Each number is 128 + 24 x the weight over the matrix's rms, rounded and kept within 0 to 255. Layers, rows and columns count from 0. Numbers have three digits each.

# q: layer 3 attention query, 128x160, rms 0.145, rows 0-16, columns 80-159
# k: layer 3 attention key, 128x160, rms 0.138, rows 0-15, columns 80-159
q0:139162133135099132123158124107168144112131113149182112133138143105135095126106139113119102127126166135119131164140142163150164140149126115124131077130125161123135112147124136131123157142138196125113127188144149137105157126135135159118121144
k0:100111123123164120143083148134132102124169117120136097142125126118137129157113140150099160106110120121117105140113170140137131115127115135122125108128136100141120174140123118123108157110152090137113126159084120116164091132130130103168132136
q1:129128130140116146103110151148139118109151157129110090143152134130134165108141176121162135106124140108150137116148126102154124148142113107092137145149144146141128143149113107136138151094106168144089125136108119120126126137174094148124156119
k1:156144172145129155105135136110151117108069119123130134092133150091112131126125117137152121128123148116128118153099121131117144128112159182156130108096128122129137134142118131109142137128182108163129160140129152115132124112127144115131132092
q2:142129111153143151075107116141123135141134128174133121131131084123134130135143151118150136149126148092139113123121121103119147148093085138137118139107156171122137121129123133090088119117091132138122149130112140125190125113115157127102138154
k2:094126140091118133137153129104151104079139133125101119121098124097116129131131115098103130136093110113135109127132127117092106128129110131108136088099113143114101128159096115133108134129128132107116130122092122115121116112140101126131108107
q3:130133141116146114111144087103134144137156094147155145133128162070108134130105108133131122150076097161134134161121168131125167145162143113134129129102141114135111163109109084142130119122150122094112130122122127136119115107135136125153112134
k3:117087108122130104127139173155130144128123130138096112098126103185121108127132121115136113131172141110104126117109103146119104099117122148117153129156132118133135112122130104124102149135150121113122125130130133159141138156125130114120072160
q4:153135151138165173116088107107129163101090127136130134115115104139115092118130130117108090145132118131118125153135112146129126149130162136104171135105199136123129129121088120111103141120168142133141116125107182099080133110110140095112164153
k4:104096106128105108118165161129125152168167107166120129134098141121184150134141088151128155117146112143134147141138153124132146166108121120131108134128103083125129120143168169132134105155102123117103172143139143179160111116136137159153111106
q5:131129144133170164153147142110116107157097129151125111096127137122127099127154162131088140111152128110150101102124118126116146146098130107118170131134116127141166096180123129119148112120086121117124124149131113143135118093110134138094109131
k5:132101141091117108115146130110147158111108130111119111131149128131099158110122127128117104128088138141131151109098137141131111117129130159112102145135142144124116149112156130174118112129149121125139171125104136110134143131088116113151143102
q6:116141131117143145152129161132134105186159154149140106181137135125123106113089095132172114093092114112155135117169137126121123148136133094136127144146151099111103147153105161141125133121105118128096107132156124110125117142102133124096138145
k6:103117118132117116095132106128151148095105121119152117133116099122113124100125124132141133162142148122102112130117135142119115172140149164132157138135092141132099098123123090127122132110170134124116126095092127129187150132141118145122112066
q7:116148120118132159104127088143101110116115161116122140120150121135151137127124122110126111130124118155128113158128130140124120140149086121119110088136139130119127163068145119168141110108114122113146150125136149104129155107150121094124115145
k7:149126128147117099148082121111111121119160101116113128126083118097103091156100160130120121132151148125105137129134131169112110112120116101121127168141113101144158119149105126124132134150109112109144123143118089172087133109156081117115130148
q8:099114123111116120145131115135104119120121141107098128121101115128141167174127122132103136123156098143083148166128120152118123139108120137143140152149133149115108143155182096133123119160130113103125138153145114134116136140145110168117147107
k8:127150133136130148135150136126134156145146145098151128134154147137160133106128132137104150158128162119154096088115162108149127123128153096085130104131122131143141135149112127098129130094124151151116093122089154139094137106107150151127137137
q9:148109176090107127157134155073117120137127119119097140074121144153133104091156103137122127106095148111136166138169115115082129148122112101131133108120112122139146132153147116109115136111153126098094138139132091143152146115155133143081115120
k9:132136107170120157136130135185119121125146117139165098172150093098148092113089150108109169115117137106120112117096138143134136114127098158127158134124143146145090118153089110108098125132127141157111163127094120118177139138130110126101141119
q10:145113110133128105118135128099113106115141104113131120127148120114126132122098134123084127099134124120125122119146112121111125090132125119131142133127121103128093094153102125141138116132119117127130133129120129142136107119141113109112103128
k10:144135117122117103100156142176133142126160150135114136093110125128141121119152127147151141155138105118131139123120132128173093139117153108134132129135134096155138139113105159116142127141140114139148115133166166130105136103088126126143136116
q11:141131142123151124127128132119174145145096095152160122099115167109117073149139143125131139139138149141138127125174127132131147113113114135115141123114131126145151134161121132104127166142118108110125144148099141142137148134126122174173160153
k11:132118123103132122124166147122102110100141156108145110131158154130098152133127114111121134101122129115118118121084123135115102097103100131117092123123137136109136139127122101149140117123121138113162137119150147142127134101107116122154101125
q12:129112115142130127116153111177159175137107113141107132129155127149095089120154121107127113135142125121109137120130081119105147114076138128124153137127151127141143117121116124137132173105141103159119129113097113108126114143186099133124125146
k12:101143136106121154087105153108109085152134162137165072176129090173129163142115146119146134137106131097160159151111148110143138171119083154126099082137131126131157148122085118146074082115153133126107114122149148121149158092102148164094138128
q13:160083130131082104121119124158119174143148165122152148125140170134149103105128121119134114123137158126162125206132136115154151161136074159119133102137159106112130120107137115135096163132182132117096181138134091157131115133181179171133145129
k13:116148145104165125142110155141128116098141115146104096154118155107134116138120150136123161110121096107142136093096130142136183135110155143158106101109130126140143153124133134085137118117127135153107125157158101115100125107137125130145125137
q14:152119099134134134120051103114098153121115174102137153118113139167132145112075152125118154109111143117163153114124123108145120147106090155143108158124120122102129153125152126126138152105104133181104146138159113143127178095150118173099119109
k14:134104179099140132155172118129122155099134123145112133130073158080099120129132147099142099117115143157137140153129123175120110127114109103118134088120116097127153114144122125157114089128142075121151144139095122121057093148150122116123146082
q15:130155114125144140116122120137123119162134091139124099125130134154118098178127128151100108118166106151113119113135155111116067108161120124133147160089131173116141105108098162201133148146134119130174133104148142118138141134116116138154123163
k15:119134118099161140115129110139125123126096167129141102127114151134166140146095092092152152139133140124137137118135111122144144119117119081104120120135106152090185178102164181128140138126102157090172140111135135127131109087136128092164141125
q16:134078165111138117133114116100157129084141135102143149117104149112127132108140108123151126107134133123103135113146107136141141156114125156135125103132133105139134118085147149104085128084171134117147120128121165120127112137145124123133101127